Part of a small language model's weights.
Architecture: RMSNorm before each block, rotary positions, no biases in attention or MLP, untied embeddings.
Each number is 200 + 20 x the weight over its row's rms, rounded and kept within 0 to 999. Layers, rows and columns count from 0. The size before them is the row's rms in percent of the matrix's.

# up: layer 3 MLP up, 2688x448, rms 0.0351, rows 761-779, columns 224-279
# down: layer 3 MLP down (transposed), 2688x448, rms 0.032, rows 761-779, columns 224-279
# gate: layer 3 MLP gate, 2688x448, rms 0.0367, rows 762-779, columns 224-279
up761,092,193,193,204,198,193,167,201,174,236,213,203,194,171,227,231,195,186,207,235,218,183,208,230,183,221,207,203,170,186,206,222,224,160,140,215,207,202,182,182,183,161,216,236,193,200,222,215,183,187,168,171,230,203,189,208,208
down761,084,208,214,207,207,186,171,176,199,231,204,205,210,189,186,221,199,188,187,212,213,188,220,235,194,226,190,188,175,222,201,231,191,169,154,216,195,195,203,159,178,170,207,225,216,179,226,193,178,200,159,193,230,178,188,217,185
gate762,116,208,200,177,209,193,178,198,252,186,227,240,213,181,201,184,199,165,208,183,180,203,229,219,206,197,207,187,187,197,151,199,204,191,199,211,167,207,181,206,221,199,163,179,199,179,221,200,249,196,224,191,219,204,225,235,218
up762,106,200,187,168,208,197,183,196,222,196,234,215,190,191,204,201,234,185,222,200,204,202,216,227,198,174,226,175,193,221,174,191,173,222,231,198,165,164,201,225,220,189,199,204,234,176,203,195,216,207,194,180,202,173,208,220,208
down762,113,186,218,214,197,209,197,203,158,203,199,157,180,204,228,222,209,201,220,194,207,195,201,203,185,194,189,229,183,238,238,196,186,227,211,175,203,162,224,219,194,190,245,216,201,169,170,185,162,208,176,194,196,175,168,160,172
gate763,105,228,194,189,179,260,176,203,199,205,213,223,201,187,207,201,173,156,149,190,220,174,177,182,232,143,173,178,200,184,180,216,184,237,192,224,202,247,232,232,202,195,189,181,205,209,189,204,222,196,197,154,244,185,172,208,232
up763,121,190,186,201,211,197,226,192,208,174,205,194,195,200,206,219,175,216,186,224,169,183,212,204,230,224,227,190,177,151,186,207,221,192,195,188,208,204,165,211,232,182,184,205,216,219,198,210,202,193,189,220,218,193,190,201,193
down763,124,184,180,201,204,194,225,190,202,172,198,204,201,202,197,237,185,230,184,216,171,192,195,216,252,229,225,209,173,177,181,205,232,191,175,180,216,213,182,211,230,184,198,197,198,219,197,183,204,210,196,202,219,189,202,187,188
gate764,100,188,176,183,193,183,203,207,201,216,168,202,167,217,194,195,164,211,186,205,166,208,174,213,191,219,201,184,226,179,193,222,192,208,214,207,183,171,209,224,212,178,229,186,208,199,227,174,179,204,196,200,187,178,183,196,180
up764,111,221,225,161,214,191,210,190,190,202,180,210,223,189,246,223,190,219,183,204,190,194,196,206,169,184,226,186,167,199,222,215,214,197,227,182,236,170,206,242,155,183,211,186,182,165,183,192,195,186,186,201,173,182,214,180,215
down764,100,186,193,224,184,226,210,212,220,174,204,194,191,206,184,182,214,178,203,212,202,211,204,183,234,214,169,217,224,205,159,199,188,229,159,198,182,230,184,176,231,220,187,229,216,250,217,195,201,189,207,198,215,222,205,228,167
gate765,111,188,158,213,209,235,168,169,218,149,210,146,177,208,167,204,202,232,187,172,177,204,221,215,199,214,198,228,141,193,209,174,230,217,247,228,226,213,213,203,178,233,198,153,233,201,213,190,234,218,204,209,190,225,161,214,166
up765,110,214,194,224,200,179,178,192,189,210,192,179,169,236,196,206,209,227,237,155,199,216,213,185,161,268,216,209,205,188,222,214,202,191,221,213,196,198,187,176,225,222,196,205,216,203,192,211,210,198,195,237,176,205,191,217,183
down765,113,235,231,218,172,170,213,199,201,262,193,219,207,206,228,182,211,209,210,160,195,218,163,153,198,204,231,183,225,212,215,217,167,176,197,197,158,226,186,161,209,204,169,227,223,176,169,207,174,202,188,211,205,185,201,196,210
gate766,069,203,189,230,195,200,231,227,190,190,216,217,203,209,222,206,232,197,232,194,191,207,177,192,184,203,214,223,197,194,187,204,206,207,217,198,200,205,184,222,240,164,215,182,223,200,190,184,214,193,252,172,195,193,179,211,205
up766,064,181,186,238,204,211,183,192,179,247,232,199,195,227,214,202,230,204,172,163,208,201,224,162,209,201,239,211,219,203,156,191,185,168,211,201,205,203,181,204,198,197,212,200,225,179,176,168,188,206,204,195,163,233,241,194,184
down766,058,170,199,242,194,201,172,215,164,222,187,215,179,206,229,228,189,204,184,195,186,193,196,202,187,214,198,208,214,190,170,236,215,213,223,187,212,190,200,205,200,159,201,198,189,215,218,195,193,211,229,203,187,211,237,196,239
gate767,093,188,218,232,226,214,201,189,199,180,241,218,189,218,185,189,223,193,194,213,195,177,175,194,216,187,198,200,215,195,171,220,222,210,169,183,234,211,204,234,178,198,233,222,187,221,224,216,174,215,194,198,222,179,208,189,205
up767,094,185,218,197,233,223,216,212,236,231,174,204,185,179,191,213,210,179,187,205,179,218,216,194,215,218,220,208,196,210,193,174,195,220,173,214,213,211,224,230,192,176,169,165,212,210,166,192,180,197,216,178,162,196,202,200,206
down767,093,183,211,236,193,213,192,203,186,176,223,217,202,226,162,191,209,182,185,194,216,174,191,167,209,181,200,194,233,210,161,196,236,175,154,213,233,210,221,200,186,196,237,209,195,212,233,193,206,234,203,208,230,161,183,183,196
gate768,101,209,197,195,167,242,204,183,191,214,178,249,223,229,238,213,221,190,183,196,232,173,218,192,231,205,208,181,233,240,254,187,180,187,214,213,212,197,212,209,202,186,187,225,190,209,185,183,205,186,179,181,218,205,182,185,188
up768,087,206,215,193,236,200,230,186,164,162,174,204,194,162,220,158,183,207,210,208,189,198,177,185,178,209,186,217,213,181,187,228,200,205,221,227,176,230,235,202,230,219,172,203,228,214,233,200,181,228,235,221,173,173,192,211,187
down768,087,185,199,183,198,225,242,178,175,203,203,224,224,187,228,204,207,208,175,216,209,202,223,179,210,204,201,209,210,218,232,210,182,192,210,232,178,202,229,214,213,206,188,217,227,196,200,174,204,226,237,213,185,193,180,181,193
gate769,101,189,195,229,164,196,228,212,227,170,205,178,234,169,196,167,202,182,205,192,200,215,204,212,213,222,160,233,203,162,190,179,178,221,231,199,235,209,176,220,194,190,192,196,197,233,195,242,215,173,170,189,200,214,203,240,213
up769,092,185,203,218,171,178,229,214,207,196,203,182,218,200,178,201,213,216,194,170,201,242,162,205,193,191,212,214,214,167,198,181,166,200,242,177,216,195,179,213,183,171,182,217,210,194,195,230,226,198,204,187,216,194,244,218,178
down769,095,204,226,205,202,163,177,218,181,214,217,186,186,204,196,263,220,237,217,171,183,225,164,202,212,173,211,200,216,218,204,217,201,191,223,179,178,181,196,216,193,174,183,213,193,188,198,178,199,197,218,214,223,178,229,183,190
gate770,059,177,193,233,179,195,182,200,223,222,193,178,184,209,180,217,220,166,195,164,228,199,230,194,209,190,209,220,185,199,185,210,193,204,186,215,236,217,219,188,174,186,191,177,204,195,203,224,216,206,191,213,192,174,200,231,141
up770,059,164,227,204,213,179,196,195,211,186,178,219,203,210,186,201,207,171,180,216,197,210,202,188,204,191,177,222,191,199,200,212,151,198,163,206,195,148,222,225,216,194,215,160,197,214,180,213,207,189,208,196,180,193,183,216,172
down770,060,200,213,184,225,169,196,171,161,183,197,228,225,194,216,150,220,222,215,235,186,209,172,221,166,168,198,211,245,231,197,210,193,193,211,199,189,186,206,203,220,197,179,226,199,226,206,228,216,216,199,179,183,215,190,172,244
gate771,102,203,213,191,216,182,216,212,207,221,203,248,184,201,188,211,209,194,164,204,207,197,233,210,224,198,140,227,197,196,184,220,194,207,170,199,196,198,180,228,189,200,192,212,233,202,199,223,194,221,185,206,238,185,171,221,205
up771,096,218,231,199,214,185,187,196,230,246,193,232,197,208,213,260,198,216,205,221,207,180,205,227,184,193,180,220,205,180,214,194,202,173,187,155,179,195,192,224,197,197,178,239,208,188,200,232,172,197,209,218,212,191,213,239,202
down771,094,227,181,202,201,220,181,189,211,194,191,188,240,182,241,213,190,214,232,199,190,206,204,177,173,209,228,195,184,194,242,211,205,200,222,197,231,180,211,165,220,178,195,186,184,178,204,194,147,171,218,188,191,213,202,199,186
gate772,113,199,170,209,192,215,173,228,174,202,212,181,230,226,186,210,223,183,204,232,204,192,225,227,177,177,214,204,172,189,199,217,202,204,220,222,212,193,216,201,184,171,230,209,168,225,213,197,210,217,162,233,202,201,202,181,173
up772,118,195,180,191,220,219,206,206,223,193,216,226,225,200,190,178,202,194,209,200,219,147,219,205,208,163,198,182,193,218,218,237,207,221,222,211,171,223,181,204,182,197,189,219,201,221,224,186,217,228,187,195,222,197,226,192,210
down772,120,229,195,180,182,200,186,196,183,197,201,204,191,198,171,210,216,217,209,193,173,228,204,211,198,226,191,210,166,209,198,186,208,176,227,195,206,190,225,179,231,146,227,194,188,190,203,183,219,165,192,205,231,183,198,190,203
gate773,103,211,220,210,190,236,201,177,158,176,179,216,202,218,210,229,177,191,179,190,195,187,180,193,190,218,184,201,167,186,185,196,163,199,185,212,197,196,171,178,173,204,187,205,216,201,213,206,216,209,227,190,218,221,184,210,169
up773,114,202,197,176,191,188,208,200,211,166,212,173,197,236,177,237,210,193,204,200,207,248,186,185,201,183,182,232,182,208,200,207,157,183,191,207,235,209,216,206,180,195,195,186,193,191,170,215,211,175,228,187,241,221,142,206,196
down773,105,205,221,220,213,206,219,198,185,214,217,232,199,166,225,181,180,200,202,202,170,177,228,195,221,205,225,189,186,193,210,192,206,217,180,224,202,180,208,167,221,236,178,194,179,196,228,210,190,228,168,222,205,207,238,195,201
gate774,097,192,205,205,206,224,223,200,190,166,157,169,205,210,200,209,190,191,221,190,199,209,235,204,240,201,212,189,197,209,200,230,214,176,258,208,221,202,200,200,166,181,186,197,165,215,177,196,174,156,165,201,180,176,224,214,176
up774,094,202,195,169,185,197,208,181,207,182,200,225,218,208,206,196,187,197,208,219,237,181,177,176,200,192,186,176,179,175,205,201,202,220,184,180,212,220,199,201,232,187,234,195,203,217,230,198,262,251,199,213,258,219,188,216,205
down774,093,201,186,190,201,201,244,183,176,154,158,196,200,209,178,215,170,197,187,209,242,178,192,199,230,199,229,167,207,198,200,216,175,206,232,202,237,214,172,222,211,181,218,211,191,220,188,183,239,219,195,220,233,213,191,228,186
gate775,078,242,217,168,205,194,193,198,204,211,212,197,216,215,189,185,150,178,217,227,194,188,233,190,227,194,187,141,216,199,174,183,235,230,216,219,248,225,165,175,177,192,192,191,186,159,179,202,209,202,210,190,214,196,215,193,188
up775,075,195,189,197,195,211,186,199,215,187,208,195,195,216,192,186,209,191,183,208,218,218,208,202,185,206,165,214,178,160,234,174,222,213,242,212,211,193,207,229,177,227,192,206,209,198,187,186,216,222,218,220,197,208,209,221,194
down775,077,220,179,186,183,174,194,210,188,224,219,207,194,198,207,210,196,162,212,209,201,214,201,221,212,182,182,159,221,192,207,212,203,188,206,188,212,225,192,195,183,175,210,183,200,185,187,193,191,185,188,186,207,211,205,205,221
gate776,132,226,228,212,192,226,188,208,209,185,171,198,212,246,199,203,242,175,180,206,218,173,200,224,190,168,215,200,228,170,220,198,199,224,193,232,203,215,243,208,181,188,197,168,202,190,211,166,201,190,210,191,182,212,209,245,225
up776,175,210,212,211,184,192,208,214,195,189,172,214,179,240,188,213,250,207,192,200,217,206,194,229,177,192,232,191,215,159,217,210,145,190,177,201,208,177,237,189,187,195,208,203,204,197,224,184,194,205,217,206,187,170,204,221,210
down776,159,182,180,177,207,169,204,192,198,223,215,206,185,178,206,207,167,223,221,207,189,208,202,185,211,228,188,204,169,217,171,209,188,186,200,182,206,191,161,198,207,205,206,241,200,212,189,224,208,221,181,213,208,186,183,155,171
gate777,081,197,179,221,189,185,206,215,259,191,212,202,198,211,189,209,173,186,217,199,230,206,223,204,252,184,191,183,212,199,202,213,204,201,183,166,211,217,173,178,212,222,185,239,188,208,216,215,180,200,228,175,172,193,195,211,165
up777,072,208,192,202,192,169,170,217,191,211,187,223,194,183,169,180,208,197,201,185,181,182,191,206,204,200,185,201,217,202,213,195,195,197,205,218,199,210,208,182,181,221,190,237,173,228,177,169,164,194,175,191,214,181,190,178,212
down777,077,181,210,227,189,212,216,229,248,170,205,212,196,223,209,194,200,209,244,215,160,216,231,199,195,181,197,194,205,209,208,184,208,224,188,190,231,208,169,197,199,203,200,243,193,222,195,192,211,211,233,201,189,218,225,184,184
gate778,092,200,164,235,203,225,167,233,141,226,187,191,229,236,221,167,196,198,200,205,199,224,232,173,182,200,221,174,218,178,164,223,231,229,198,245,202,206,220,201,203,207,184,183,206,179,219,181,203,197,194,203,170,219,208,165,225
up778,091,145,235,199,221,201,204,181,210,189,195,178,178,208,241,214,211,160,184,208,199,175,135,197,203,203,218,157,212,211,209,212,205,170,185,158,153,211,221,166,200,200,186,221,193,234,191,210,196,205,207,190,214,220,211,199,248
down778,094,180,192,193,195,230,233,183,197,179,194,170,206,180,158,177,198,196,214,173,214,216,177,250,210,212,218,224,233,169,210,133,203,199,198,192,201,244,211,186,214,223,180,184,186,228,221,224,203,228,215,212,193,194,216,183,192
gate779,074,210,212,197,165,197,142,222,202,225,171,192,190,215,168,154,230,206,203,200,169,193,213,185,216,233,191,222,200,232,199,170,232,189,202,235,253,215,219,199,214,203,181,192,227,193,202,184,181,203,193,254,234,209,235,187,208
up779,073,210,215,176,194,180,196,200,181,233,198,197,201,180,210,216,234,215,151,171,162,183,226,196,204,226,201,167,193,200,244,200,154,181,199,232,214,221,196,192,182,199,200,197,201,219,186,202,197,176,167,232,181,212,200,197,194
down779,075,188,182,210,245,205,188,218,196,187,194,186,193,197,223,269,201,167,211,172,207,180,211,216,201,188,209,147,209,184,218,165,195,161,195,209,206,231,205,177,169,190,219,192,200,227,190,222,185,177,169,191,193,205,199,184,205